config.yaml
n_kv_head: 1
d_mlp: 320
vocab_size: 8192
norm: "rmsnorm"
norm_eps: 1e-06
bias: "none"
tie_embeddings: false
lr: 0.00547
lr_mult_down: 0.7
lr_head: 0.00966
warmup_steps: 200
decay_shape: "linear"
steps: 8466
Each number is 500 + 25 x the weight over its row's rms, rounded and kept within 0 to 999. Layers, rows and columns count from 0. Numbers have three digits each. The size before them is the row's rms in percent of the matrix's.

# o: layer 5 attention output (transposed), 128x160, rms 0.0862, rows 42-63,106-127, columns 0-159
# v: layer 5 attention value, 64x160, rms 0.0799, rows 43-63, columns 0-159
# gate: layer 5 MLP gate, 320x160, rms 0.0935, rows 0-6, columns 0-159
# up: layer 5 MLP up, 320x160, rms 0.0941, rows 0-6, columns 0-159
# down: layer 5 MLP down (transposed), 320x160, rms 0.039, rows 0-5, columns 0-159
o42 097:530484485507459520529532449513532518485509527486519513517493547497469500513498475508524474482519520485513548504488490535502476496469493451521468488540486482557493508493519518509490520446482532501525546491521492495503523523459501514501526507480512493467542523502499517540495537520500446437509511448468556504510493478529478521518494506540526530512528524542481486484525471521509508520534442509504498485553484519459514489486505525471500472514485530495481467483553509530501493510516505
o106 089:511489526433481534470500541487504447492492471483521471548520502478507499450476535468493530534427500503463457504475491471520506519501525507525553534507501472419470504490495490510517503510562506498512481484512484484493499513519486511511485509524479474500446484479486463500482507517523548489465503516495470500487493498457517474475542520497519494496465530499513493535503507502499487509440476536511533497475498517514525456515495515509500553496483484501490475502466457482517504498471489
v43 097:488526491513519481478511495505523521482539438514515512506500467489442484491500502466491463472506531502509494494461474526485469524524466561507533528472459496470536501531504520517517546514503478507520481530518499509533494543497481535465495472550516513505474470495528525553477544528490449509503498494504506505517536498522518517508518502511546476490489518526488485466508526551562519496528484485474525522483492488473492496522468540509523554491495509470445486475479481489466535496490484
o43 099:545446534497452505496477481548489507492498478509512552527484492506530456501518531512525482522486514439512504518478535513484511485550471503477508492481543527482523488503526494493488537501526530482527508482484517506497463524505503537507535442511468462527539532493470489528478475489475500495485499506467508489524497490490502515473513512521486462522484524467535455457494501466555474480511511532501493463484482534505482477524512486545486501488457485506451525446519526537500472504531485
o107 096:485549507518517520503489550476532463510483515501526479459523523470483491481495434511526518529500480500519501496536442499588500493447499476497480507543479474509500487481483508547499441499495475489492499479506495519515538512492492479483502528469535522527488525505499516490518493526502487542490489521549511501485496509494491496510479505511491545483512503528501543534512539463476514535466506534557500476530502498486494491487530504471469483536564541492500452512496520502545502481487508
v44 104:486512447495544527486523501505489466496517524483506509510521498527462499533499439528522535474479505505522561462472505499478490513473481492480484468501521534522466522493477530549482441511489516490475443516443493485519478536520506488514516489494475478489492512501469530489484504514442478525522526526546472508481474466535508512477461504487552477519500527541474524519515514527430512492502504498486511575475479510498494525510526503513491486487538505514473493507482505500526480482516499
o44 100:505535487490487470501516526512487492540529509509491491493504493530482498477513485533516555472506473490535526491462521453508510480513518491493504501506548429491526497485511534511524453510492536478499513508462533481501480490483525475449488476522503544497548477501542519483471474489459463512551488452497469430516517479490525475508497498510477492485490500483455484498468504464478541505502472487500495537462481490445472517451481475488506517513488534506492543492519543504513505457471507
o108 101:488471539471501498481487470528525558483482440554522475447482467494543506528478493494450470484497524533468476519542500529524517455491504531495516493483481485525497521498460491476469531477488485513538477520472510478538477490504454531492517506507528430506483545479549461513500507498486527444463475508495501527510498505528508530504477496519497513493525509514552512474523517478525502497485516496478504445525505492538509473515515524531470501459507490507496513514530481491485528511487477
v45 097:463521512514509515534505477517510506533478520505518495517496474481491519454521535481499534438457474546477548514505525514484528525552537481521490488483488490506457493476469466482514478458492511497478532511499523516527511511484489495508464514484538531521508464554468494516536494473515444529507515504527498493514486510471529540523477480470511531485497521514457514534494501504457543498519494447500525517523470477497523512508527521508524509486508526454514571529496534539536514495493504
o45 099:461529502463527486470493469495472506515497524499552506538521548521554464490488520495546526463495507505488507477500489491512519498439482516472496517527459503462462470516473493548536477512494508497499485456466523483519483501502500469501476519521522514487490453511521501507521488453507535494538487472510495459480490484512465511493526500464498521523511521515503504518495462511492506527465519484508486480472500548551512495523504487471516475498475475523551521425522541520475451498509545
o109 109:494485481545491481535528513526479507466520467548486510463522481504505483528471494502490447537501505505543492508546501463500514487513494495512498480485565519555524492487512537514453483493540487511471502543495517512491462519502521492485502488478493525488508513477500478455444478552498484540449527513478527481499516532511520493499490480488476488498490481463537482484488515513505491472505446485538542498503485436475523504493497508519469512494512521499446473559508477458497524478507463
v46 093:510484508495475524529507512500487481497492464502491487514483504508495433493541478513491509502502519499561551560484497460488537520467499516513489505524476496510487521507538488529505528528497531479528547526475545484472477515522497522498488481517509468507520468499482535505487527484505451559480542495487526433490471478511478484520503433505495497468480481540553484480487526501489552500511529484518501475542482467501530463534537522521498532500478494516481456521482489513502502519535515
o46 088:526520493517465506440515534509512513502484492487490518510508500510500488518484494489483467504468540521503455504508522485555530485540505514490490502490535541485526504506507560513500512496493497425528539458500540535496509484547498499549493492511528468507472448453479502506483500474490508492518524486460503503480462477485496557493526506468457467504497515459509457494492524470459511501483457479525498510538484533496520526538523517556531498498464501496516483518508525516536523514459526
o110 098:474497524497530458507506501518463527459498510510499513451525527519497515519504523537499522470491446467485550518524494496466494463515513534487509510468519479510477496464500506448488482487539516542466473506521492462481518484476507502453450545480491512493504526544564493459480470526515467483513506498509444476517489510468541501476491529524506501461513469516502559527481502509531468471479494495506551508488488486487476472466505464454488486519468523499505486508533520506507495462494480
v47 104:478483501474512526493495498501453499501520465476477504473469522508492522537493513518511543475493482454469484489532508468518498509477528530509479493506475441454516494462471487480533497511520469489496518522487486471478488452485492499539440504500464530525519497513511498509518531501512505512506455451493487485498466481495523519503479492446482484440540475468493526477516513507491490471531524503524540499542497515445491507508484528487499531500510470463463506539484520487484580532549489
o47 098:507504515491501525504519474508533480525477475470475470489513511519496484468464501540548486497527494508478512442528526490486486485514483478547496455466513513536497467502461484523522479496499513478461509491521471460451518523502523503484465510503450493459479537463507496529487493502527495494481476490505505505481503512504500509459518523493518532435504534519489505509516453502507487505568499524472488489506532511566504530504469504511512512468529503539501454482550537502560452522516527
o111 100:489537518508474497504511528477453488475520542494500520484492533496466440499518509479520507515471530459548527536517485523542504525496526512415510535513479494489476527511567564496461501489496522479502499500522533515565508490517499536505507514495532533513504499534523504462475499511491508536526514472482502510534495477486498501543499506525489515532452443523500542499499507548478501514463492505520492495481499487508512497459536520495510503486525481515521527486473480506445524492500520
v48 101:530468503512491533516543480491516504462476492541505484483513489460525520481490530519499475526484495483563512512519521496503490507472463471455497536521506446536492524496546501510499527513512511484492529505543468525514508515488499516490497498509495501511562507532506504443502547528540485506506530478472465537504525506520506493437512521530479533464543531510461488496541501512437501487519508498520499517511506535514512505465535497453524542474527549506498464485523487502498543501524518
o48 099:483504508536485490522476526472480466515499516526536515487518483525514489534487492472483478487487499488508544468520530505506505457479497492534545513528507498497503506464462529501473497505512526510510496501449484537467471485504466472509500530469482482548524529451488510446533537490541501486545504540568514501475509524534502538481488493514499516499525551451515518493436459489531498482463497508467473526515501471458500472476483492499525503513528558520476501505474486471496513502525540
o112 102:500520517468526473502489509520502525523520472466460496510478522496480508507523499488530524469507481520480487527451447494467506524515501510548441499487513515482514479479539485491486447484504471513488519501522523481499531517495551521477503504502515533507487453541532488551471453512483513511459478464447449481501518499528519505513481501451527486536456451519492491480514511530451472485517498502489509504495503508518502502517549477498448466519463469492490480495496492480540469512443489
v49 097:494556546528509513535453490509485532515550521491520502517483457481493499500514483528498558481537480503533457474479543481524473507504504500471470521434512526520506499521506511511513530501498467442498481508519472489483517545549552501478515504510523532481453461477485496466464505510464522511526507508446520489529491475498470505502489525511468501466521509526506493465488548478488514500486486495530512506490467498485475526496520496471526479488489484539513561532508503526539510497527477
o49 096:533560487506521529524513518495433545525473480522459497488491479494514487517531512541485487520521520468501546455459499491486518528543519523494491491540494490480459503508460478504482489485495488505533503531466491522496473510505508502518535464517469511499463514520536470468498478521501476440500495496519496523526459524527494502497497479526493475523485468499546488532541491520516515493482512546473463496523480472532477491487480492482499435536532463461495488507537542515500505505556504
o113 098:488439473482506503499513528547552466471441466495511524523520496516503526492481464490505477533483487507497435530515518540470474465515503497491511508489490549488573465477525507491505516522497511520487463518488503467473504451467469485487456512473539507529504536485493485504512496471489461466504528498519473484499506478546521487498504471485509472518506494493496525473511511475528456527575488498505538513526515503482491480481518496515487503473491531503459474476510489466520465474466525
v50 100:505512522499505504470493538548473482508480507509554502546451488482504513520525477482477508512519523453504521484485508490520482523432483477532468543502481480492517514462486472462512490512471525493507502539489504482501519510468513510499516487499485474528486477509524507470483479524530531438532496472499498511521537540485494537518492504523493520482524495468458490536491483464529504466470562481530489494491488488531554524465473508500460507493529514518539477468549493481446462468483483
o50 095:531526534465519506495522435499534480524448533524533446506471510497513539511490486466479478465502487472495433492505501475512489467528497502488531465509525541505432481444503478503501514536494521516507485545450477538458524481515526478511483499475503501514495548539492480520545510499473515501490491474483488493543497496538486489497505537548517517510509497513477503472506523475490511490509485532500501528545558492514487514468499524515465518498475495504527500507497537506553481500482495
o114 097:500513456522492498494465527481496542488549459483441499503514515483460514514509533575470529504475479519494503502437485582497491518507504479474487499511508467485561455520470497490492502483549505530494486483513514494480505473505472492525494503504500476480534436465476517517515519493487499484460480530464511497488457473482490483520495493456509510511498494483534520489518496495525474518493489504454485507461490504509491522562524478529543500502473498483479498507506486552518539486479489
v51 096:540454529531508503541510496468472484504433486474476467491473501545458470526522483480530478522548500474496493513541522519514505473511494472522481504454542492509547510511531487480487530530473466498507484482504508499502489530483489476506507496486485495507485478486513543443515493453495492494503514497502509552493477502482523537538498522491552535482517523554477500490485541450469467481522489465508484468469491508510450496457503514490535472517481463526464531519468497490478504494478498
o51 097:550496472458496468495437490497507507495489511487482491456516528522499476498480474496458488479511481450492458507517554528482537450533537519518490487496465480511552476539463493478496517534495514481501467517490543519511504506467490490444480480458514473506450518469504493497493513537522524471531519496498495509472522504532533466521517510488491521542463469509511478537507494532472459505505495517516492516519485482525509495495518498512503477487536524531459490529500427520531473470509522
o115 102:472537517541525491519526520474519538482540475548517503504477479462489505482478525557502541475523483513479506489484494492498494524516504477461479499486498536473503538477520482528484478490508503491471476515508500517431513502492538496498538549571546479498523512478513500467519512477476470460504449506519522488509529480496466544516484502520485422483483505490480532451524448469531477521511486507489523513516527488492510491517474509503485508512503500471539525478536534484492494538495485
v52 094:497505537460480482515511531514488506478512545499501480514514537538485511459474535484490536532484521542476488466514505545502530460498468453493508534536495530535492487492509496531539506508477485513559462499507492502478498498514522492527537480477498511549540521527509486468462485564493510501488497474500475517480537477457496465511477450501551488488510507468512459490504463526468473492525537507517519515498533453485537486500474480509525474486459471470479493514517476497468527484479525
o52 096:512501534518490512505499518479482528497540534480471504573461507454472513493503500489508490501456487498464489477503524494499492478531475457553483511493454528518559523526559464539474530508559527517492485537492486514474463468492505492544457529467512509508528530506539467516493482463492509494512551521501477546513467517519498479481512480470485534486494502509532488505489504519503526485510496500497487506510511483484513482529514519467461498519512503524542495482526489528525500443504558
o116 097:524490468491490489474503470497493462537495497477505512480505466511501502497512461539497482504528486492519501492464477512514475543458518554489510508502542504486484525492489513433553490477472508463539493479512464490561532516492497475465532486552473505465462517499439516514513521533474498499476485542539520459500514511521498509488535542510493501447525484524501526531495508486499542523461498521475493459520426510517488513507481490505523533451518511510488484501519511478495486514504459
v53 096:512500542495503544474467497508496469503510521484492526505452484510434507496482454545489474485504483489439553482505493502519500549521487510492538473454536517461525504540502453521471481463516497533520545503486514501513519497488539483508493493461483518531493518523491532453471485540500454519509518501488479508459539520491489499542480523485467489514492514514508531525511472553509477467484512548483479493526464510498542475539488486485468511503461491490518521491488492483494509520552503
o53 093:500509492478508472550472487495465532461524531438490500509512464460489472503519481488505536515535499530501495455508489497485508530485505484514465532496494487452540487497505485541540489433482491511503510500517462495515492465465539486477470529465524462451452553512502497469505510539450461463463509523475512493459521509509514492474481533453510493521495526467493519474531520487495488520509483485494466503504499530515541498466522538494490522486495557520477522469500524508505503490513513
o117 102:515500473524510454485529483476487518511473531508495534447475489493557509537490532500478463498465528497490473535525501504512499505515513479472515480539514533520428490489496494470490493555507491487503440467480500543465517476507532507513507478473484478534521479486502525477517485456501514503512478478496512504543455496453482490493519485499508538518512468522532484499463505479518522525514534509497516504506499450504490474517479511521486454574499469450528456506485490529515507513459474
v54 092:525489519540518502488516498497541495504518466481507479494479535528511530528559482491469476528503522498475529523488536463477506501471456509460514497500507511508534461483502508505486514498516524490507521492520570509521537462507513529529510496470504492523515482535478469470543483496525494502559493550502541524517480517478511504478491506487475466477442496474564490532476472482498541496496468493558497506482497470529499516488456502484520501526474508523438446507492517544502490514482479
o54 095:453486460511489531489454476475475455559502520543505484519473535547517554498493510493470496510504508482482487528523463440492512491528493510497486483533512500524525517543499510532529475473520486527468515505532574522486541532508512487501515504461499509556548469503536497495488485462494481462489519491486502524465506472495491484512498472428516489488498500480486487458481492517478507486527505498502551510524502495517519511512530500489528471489537458514516513518472491524541502531503477
o118 098:492489486453513479517537508469465542477492496475467506506517473452514453521496509506514513537509507519524488501468501516496527495516518478491484465495483524484468525496438484504516484527546487520487499502492439487496492468490521494496544499526521501476443460469504535519500503554494469511480467490478520499521490537503508489497503545525503474523511541564475508488501495447550499499512520495542461498513507532473446480528484501499494497496480553475522460492494487467510549525471532
v55 099:537490470519512520491517510521490528501508507445541515493496481543535459471526504499496491515470479511509505496528510490456481499477468502523491488474518454506505513458524471513448492472504503528496471505515463466482491477486453538461484492500533510485551474518497473528495543517486524571473512494519471474474519520482494478512432507496512524537522515511528468539481541455501521507479497544540513483492492480477497489481497509463476519514520488512534479469532484499515525466493435
o55 101:486496497493489461522508535525485545466527486535493505446535512532488486496507522478499479520461515485527478445468472530523481500468512500466560494504505471509487495495501515514462536479508562487476500491444497535490484445490502469500454486484546534501515490498509470546465477511508471539510554498496507476519488463491498468496486479499527554522536520479530483470457528484469518540475465491514535509485467527508502497532502474508497505462502494449495483492494503500503515521497524
o119 099:524494515484509539483470493471500458546495537502498525503479524495484493506481498493539542479536490471513531534502478498512553516561463482529468508500489511491486440531488510519509502517530469517509514506493522447497467549492523492517485477458470461497437503509504559440514522521492528459533462510459514492488513501544475511485531484506492495532467464526482527515550462537531491507509501477497488528559499481512523501512481514507524491516471492505523509485469501499512498516489482
v56 100:542511476542492520500524524522518474495556518501495511484487481489481512534519515468504488493482531531486482500521517568547492487498521489469521461502490449485494509507449495513499484500474509495491539534482487476510441470469552511514481508503532451509533479484485471456484519532487499502440508479480535516468485504499533468482537469507481504484513537525493516495474514531494500466479507489528492507487533499506474467510500458536478519519503484471547504517503534476492506535430452
o56 096:498451500532519459460492432495487503527527472460468500492505471509504511506485513488488490483500520504456507472494498488502514531500466502521476520509488505490492461502436485488476495541494499456472533517510456527530485499489501473423504475518481528493515464504513528498532476522521528533527425500474497503516487478474447459511483480506499489487485568476555501487485521521482485511508469491438521504534501483487488489484515498554496501527503499489509495477536500509453508532499498
o120 104:501520502469500515546486485480478523546458507499537488528488529518463470492532531465517511477472467486515479555483451479492482505485487500475531474467524499499510514500524526490499486476526534537508474474479474512450521520513502484523533526502487524514462483507511456492475511448482510481490540541545520513543509490515485535502507520503531528533521474492423505512494446458510548520508526519509482522508454495468495519528503513463517492470469495490469528539509498501531493489528506
v57 096:493519453512502492532480511499511491491524455465535548525531493519514523488526531452532554445469486512512521507538465540529505513450553491456531501476484494514520544498501496502488494525517507498497573477562508489511505521510470489539479459508481516467516472481527507492518459498527510519524493505512460524496548497491488531517505520511503481488524488492488522488492504509513484495503519509494480513583510525517537521477520467488506484499467545524489497475468500529479468483505479
o57 102:481537516520492494531477523540540456476444492483496496489469472478482451529515519501514516501484524495505510509507511505506484500468489501512488467518510518515475550475528498513518501519511466471507517516492481485521481493517517475443506510525531504531549483460496447486484518548498521488496507509543488545481465509523507487530523484509506509497505466486519482451507506472542524537490448508498517431519497487574515466493455520493530535553508509528541508472493518469475500473481484
o121 099:508499486477530515478514514489474547485534520510483532554487537472519503511500476519497479538468503508463498479497501462494565514545475489495534506502519474505546463503458517475480493490517525511482497542500513528484502470502538519519473534471487550480459519508486491539498487465496511497487493511462515487538508518487491476426507494497453532485475467493465477504508450526504495466484501509461455519440516488468485519495522501486467459476511510469497494554520485546522490501503491
v58 101:508466519521533488500498535460460492505484460480489543524484466494501446502498535446522546493469487522486519507485489484531499489465527485489452531556513505515438531525512488490486496459485516474480527524533481519487500496522504478464526517471490450497511499505507532476494472508532498494480450452488523495501522495533532504499503529521455518515449486487504521481470491523465506521524516519537504475457470531531490527511518508478545556499498538482497482506480468470484517521500481
o58 092:501480471458513438483510490531497492511486489486502476504469520483508497479537551464504468460526518457491511483516482489503458484479539484489459525525493505510500537439515540489486487483526513540545545493520485526522510484534505478538479540495490458505509471472497523512534497461519488512490490508470493495530426525472474471496460517516531490474518543462523492537514497497499507492501463480485543500488505520477531519504526441505497500488490511500473504550520476506473485456522479
o122 101:549575468491493529517463504495498526472497519556456542506516490516510509540507473525492508528521502523542500496499513526503528517535476467500516491515522527499534491526492477504461482467486482472497475470460516487483547447442519520527517513494523561467482521492493473494478498483494509469493528501511472504490523461511538516463507473485483473488514471524469465463525507503496496444499525507438476468514531498505488467485492516490510478498501465505483479504492564517495501492480475
v59 097:485523541502461464545529524505503521488503543498517495466516506508517509517508519483467474524525486499480554504538515510519484485504488511492495522493473518489510500479502545507468514445489525498521480455475489495534507464496481519454510549466466497454508466472493531517434506540514506484503473456459496491475490494529476486518524504523482479509483472509490521465484507487505491522472511458504481474489494490502570436503537489533484501463512493516463512508481498490559551488512545
o59 091:488485494488492518500485520516495478510487501468500516532506506492509521497506511520456521542507510512519472455482441510489518500515475490486454482480483510531504525486531514477467575487517494493478464442481533475544502449462461465484516517467482528524456542477506549487521503486486463481495502477499528501564478476498475509490516517474524505491464496521523521474538471511462476482515513488507533535514490509440531561471483475483492488531453505506483485491514477487476481477495523
o123 101:500495484494505482516480482483522520509557442548466511462470500511497480477477467513559499513486508508488519492454526511498514499479528505516555517484505527464507481493503506514549467518488533523506543484513507502441474527505500542490476473519518503522500504537470460479566478478496492484532526518522474471458526506475498507480506481474499534458491489461512523521468498473506509563509501536489487475487514488526462508508507494555476491473530456456511512528486517544493525487504506
v60 098:553472505488501519503490509476516497501535508501463458509475522507522501514508501466499488482496461538459508498528491533489505507529511481522486512517467523524490509471497509469487504574486483486475535516492513506514511480519462507506508513495542528445470522475501484473523517512498493487489518463538466503489493510553558508513496511529466498573533478531510507487504481528491486555452519502532485546506537513493485493486472507481486550547475521503525502482541554498466494497549538
o60 089:479480476508485512498481480487484512526483493486539465503506481490480521540502512498478501465540508451539526480495495478482540545491498523510464504482510482483454533479466519513523498473498517468488481520462488500478528491505500477542523502525538541547513472486453503506478487514512491555496547484485491471536486490471559506535501479485467519535557516525497532490511495518474471498499504523500502513483515447471536529486482484477478560491545515486467486546457517512543503479492541
o124 108:540543495526471470504517472487498422497534505485510501547533518517515470468488486553543486506514515491505461516522482466515485516508457500502529516501477480525542484507493505493517506521477497496521469546498482509509494487534546526440511514518429512499517502514550489495486483487484500510520481522487507510463509475466490495478512509494498505474478486490469515474491486432457553462501487501500494507492485513472475495513480533475541495505486489534508505413530498504484484510532464
v61 096:487509498503532576506550553517500554510442481525505479518516495473491535472501522478500522490506457494431473481502516509485525482518487550491505500440491521484500475537487494423484494532530490519536527477466463452483494506480505494507553514508476537497509489512505506507461515485465524485484518480524471487501505491515485515468489518470477514479515523515475489517474477476502470522489523545485492506511516518505470549516501545495486471490470477502507500493498490510495458553480508
o61 105:508536487512493467539515448499496455519486505513534469488486477509525451511482495516498510428463467500488530498511479491474513520486492494507511514469515515460558494513528460513524476485521525550516509473468467504451457490516487504476492501529513549491470477510477510514495548527499487485485524524482474496529504531529534522509518527474493498562471514483495478518521536496459504533505481493531475489513509497505492545506483466464506528480502479472458517524506518505474440556515519
o125 099:515452466511513508508478492512510506493510499470484512530490493474483560547498501510482508535547554523513459509486524510496503521511511488544484522498492494533477546513482513475493504545460509459494480513532512544539540480464527499554548486472480455479497491520515505527503494480537516534521487473538512482446491454468480511489472515538498500456535507514497531519495471506495490465532509514475533524486435479486502477498531515518480507517486519525532533507469480521510515464528495
v62 102:493492488506483538516553484494499537512472470552498512474534532528536495454478468530491511512510491524474505527527475487522493538514480476487512452449509504542512508531498501467501482503497475479462496507501510502512490480491505512520456482519503496544508532438479490496476485496498539477512504517486507490526511488517532507547466501505473538498495537476531464517491546508492477464487487554494480478526472504510483526492443539517499540511434531483534473512489470485512518450448512
o62 101:500546537515487446519476506478503528472484506516458518504507478504529519487486528555495486491523498503514461512497510544500556527490476494537506496502522524524499488459470485504486499491541514530497504488544487527496480500506493479538499503449466547478491498470472552496488527507488484536519535481498500540479533525469487474518502490509480466546471470505448518501481545518504486531487495472497550553481451524469481451492481503527538495482504514464507487482497511502546534495542517
o126 097:523482513495525505496488540514507450492532496464534490542502510495470503520517508483541516524490530484533529499499515445488470479547554480474477488507535504491511493538491521536495526502466508455487505518474522478484516503516499531488513503513504494486519447533532508508493467539517519500402479562488507460510476506512516493475495496503484545507541535494502509488527451530519499511521515482477473500521554469505512532487525487464474493493538503509505532526486507525473471514454479
v63 103:518471490512498536493500519492497514478467518522479524490489477578463509481508515499483443539477481467542478548472493490495510514520520534483531505488509499551486510485476441483536490530493482476510514496487522517482505484512498483465500479448533518483531561479500486494494496500530525519508523542478515492546509491549509526525511482484489464520491511474487521442448518505493486515471537443488510495505500493531521483485496535468445450487509459486494521506491506471525521473514523
o63 104:485498496518502533477486538496540515531471493514508543517563491481514475493500478514491498541513492532521461521478505555528532487473527514489456531502534492512497487515483496498502483507505495518496446507497497504465444498487471489546484577506507523529511470492503491501504486520564531523528524540489508501518455497520506463546517478507507533495495524517487494527495505497478469472508531516465493546526524510483499535492428513507510498455524540501555506512535474513468502471505495
o127 101:509541488466500462531481461531473494503541547462499460497447528491512513490463537508532528495471493485481521451505472473455478455501444519492511483492480503473513518490531515544474514468514510500516526510507504473516541501473506503510515462458496436472534518483509481485503504488449468451475493493499525504513529497458475488447489516525483479479516512531517530501511500481537524511498494515541516449511489499489506497517543489499494526507531450538504467501519502505521500531465510
gate0 092:546454496519515510496447492519485499514484523513537522494474537468486496506527467546470469489459492493475524494467511528487535486475502523545455474550495523490521504472519511538481550510490505469509473502490493516484512490496516515532547502512533512535500488490542456513507560497523453457491526499498511506496515558480518493501508516507480509536480539496493558506504511486509520479492535462461508487503472493460483519479514495495516426501478549519525447500490487494496470507507505
up0 085:509514503575465487498492533479490462520493468531516515496502514516553467476482515500499479499485492489542500478495507477474459536499488472505545536535473534562471449478476479461500471500531505486491476495475490482498482485497530494523470459429488500501542469520535513501524493481496505505518527530464535502469489477495493509454520528489514459523500485495527504538506518485514550523480509548497507501476478505523496462541458512514483479445488477484489505534514505471511504490508459
down0 096:539471510465487497537472497462488497474461496529479505510507495413473494481510505530494511503458499525488500545471495510473499496497489478536511538463488509541511496523538525513547470489513475484490470498506499490494508509466502455503510533459519503504518460502551502511489459470534498516504499453519501535501483507470522478483486535479519464506466545522505473523496491519458497504469518529490553504478508503475446458512490488467500484481509451521536519497490473509567499535478512
gate1 101:520475494467463491459484498497530463544505475474525562508514497515458462449505532479530493518496456487484479517531505505506507469523469493494512535451467472495509515522491504512501491513489506506501489538493494537462527501483497515541488451473501481473507449500507507513450510484559490472546529478487534527458489477549518473500491530537481481461531488498508478495539498496498518479525532506507525546516480524527491462497471484493495511443480499483545497507486498532494457478529509
up1 109:537517504478519502532516545513489480476493510520491535459514474490466513583510529518500504509486491493522522477524493525465526495546529541468482468491480487450478496469486481462499493495490497511504535509486514501468491514492500473492472481504553440572474528479516494523487500517457486559494525502490524523523522478509527486533500481456492504475496488486522502502533534493488491459488448493461466508484501491478493516503503501512532505483517486504553466461478520523524523547530536
down1 103:509498502533501472480484490494463545487531490493524517523499518481454483502511439507467503485529520553533450500526516532515495498503455555496491543465499475573498489504509497504518498509504483521525506518484496507493519505479506499499544486477496491472552497517487507535498527492502484484468571515506479506461494527501518524480538497535492473540484518534485485471500545494535450516481501543521552529502469490546482450510477539498509522491509538493484505483492554528501506500473512
gate2 102:485484476518496490505493532500480467529506515510466479495482475492525532547488462495518499517534480485479536499471466510443499504485505472487491510465523433509464522477458478499536561488472510536512499519540521506491514517538517527473522469504484468478505513508522498524485474534498506505460487529536469547465543519483471531471508514521495459534516521476468517518516483480461557541478503486496491512509515479501507496538493497514464499518463517529544554513470486500496476502549522
up2 111:550458531483501466523446504539460532529496472476464508509478520482478506485463528488520502501519489534513520478484475503489514492508471493489533519499474478508489514475485523525562556452468521503518509482517437514493504554501497517466524516506536486523496457516510521504529507506507493445494505500482498505504504505517576438499484545501492482497507476545500502522486500463479516510499550478524490511462495450492495488521535477487490526521517495476481526500477508452497492540503472
down2 105:501515498484484499504522537545452511471489523471464546512470479481487521499494495561475495508460518486509491527481479507455500500508512492516471510476484456546522476530552465506500503490534538493521491489490520499484534512493511522505526447477506471526485540517505578462482505493469493501501521490507486507505521535492493476511512511483518502509489441470468470451469497518506499512511528510503535495537539529471476506507491475491442469457519542484497538514482443521487526495533509
gate3 102:490505518585465521488549507502478507502511516505461475462538459480525520518497544508494498483462498506517503494481508476480487488502489444513522479495504474500472489470468456491496444542474497485453502516484470532490500507471487483458492473499496502451508509476457510513507507477484526461493522504558523459412533509534508511502470504489504500528505485498507551495477475499520523483503482490499494513476480521484523494509495534499516501531464469525551476474512506501544484499477460
up3 097:512539483514532490511505465499462517515493523459457532481451530529519484575506491495528477483495499497494479489506542505487534540510481487489512448501498461497501526531464457549516496505466491485496498489517493527512512454514482437474536551503523486497473477486521526466495491518516483505492522498506517452492522517498486479514546552495487491528474527522492527512545509458525548542481484485494492537467492535509518527519457516533457511483518466516528486503496492512517496470496488
down3 100:484444482474529534484509474477488502482482503525487487484472497531500541516481436502484511529482501559449486515520464504470450511486464489465503479535511543483467478510505486468477521477505490458498496527515522492458474514553502473538516508549492465461522459530498502523476499479501503523500508535441505462451498502523489470505519497518522480506531513469509530513468516487497514558501494489492490537508477503490526513529487507485503531479516514494470469554536509500473508479539516
gate4 109:510536490512510455490506470536476513545492502528490519512516515533517472493523490487454525503503531502541510466506465525497462518502508600489479478469502512516459487502541507521499542507504460500495520470491472492486507514449532456542483456526506447483538488530511464521458532495483516476508491508466532469486506503495461479479471497534513502534531500504511519491541514475485482496458520501498537516533462496511530513504512523483506487473485468486516510504466551521490481520536507
up4 105:489494485501479561548525519534502499500496478478525465452495499490520532499474508501497469476478455518484494448496520511512520485511509481477493539490524500477472494483500517458455505511579506516495515515506504478504505450503438494496487482500544524440464466467514517493488496512483484530536511502470485510489511495515493520522530487487516549538523480537515506487460508535500468527486497505527521503519523502493457493506509544500533492551510550459514506490579501496517526504475507
down4 105:466537488515512473521521477531482511527487513539518481525499494475496530531489503522461473514450463469456511558508474531491482493505492483509506474447454524513539512479498529549515451503485524473469523484544511480515514575518515523477495535481521524515464478492509463505524496490501457510522450517531479492517498474507513462512480507476514519494491497491441485494480511470512526511515506482495523495465488497514502559485518473498517530482469490449526479499485492476533554504493486
gate5 104:482461486527520513527522489490525477501477511496483493490520478532532546491515474520506495466500508506449471503490508507504526472507503586509501471482462522512488481472507537459520523494515505445482515478528472473471511517510485486461473513500515541435508479511527473497495475528490489479454504518529497483556497504538498461492503514464528510482515479481517507524472500473483468474502479506507522536465548526497473523517521473484505464457519461486545487511468547485517480488473449
up5 103:507487509507510510474532483512440495508498503458513506493499506494499483508478495493493509461479519508495509471528495505497508505490480487473507481500489471499471512512486494508503531486509483507487470510503501513556492528509533464515567511560530436495470545506470501507488461494474497515496497496499488520480458508466441501466434464496469539493495504510480471507526510488527511501510522500483520442558439496484497457482460499479504556522471528501534513449529485542479519553478524
down5 096:539512472513547462491547482516524463523511498530457491494536498513496517502500551490499510512474508501504493475501517500519519472483537528506502504499509527587487447484540511502520511515495514512485500509495443477510480531505522468478500513495499496456520503471498501493483508507505425523509544538476521471499520529486511526472508513506528525489530485477533519522543487467539444505546506523530517533497486532470518532503545493510483463508510475458517488511508541503508447508466515
gate6 100:465495473545477501501495471501502546475474507499552492523539517508526501530462494470513528465514503487565554507510547482499529453526501485514547493496475548479500516475501521511481512465494484499514478499512499489509478506491511503491531482472488529514471461490522515507524484507515480492497470483491529500565508520468534439519491472497472526496462503522472479480523515510484536556474515496486510489500443521481493543500452514478453514548508506477518506494484451456510525485481487
up6 094:497490475515501551518496475531515513503514491484545482508531505513510491484512431461506513477475536483518492522497489522457498482491508543570519455466505558473545482524570518513556511439471509488520479466497486512498514517478507490489519534520497492469514502535514509500515538499503486470500447562494469481513518499510526488480560478495484502489509498503526488457502506510503484504522523514509470474523495481523506515494550494482530480473455532485472490460498493511520487485513473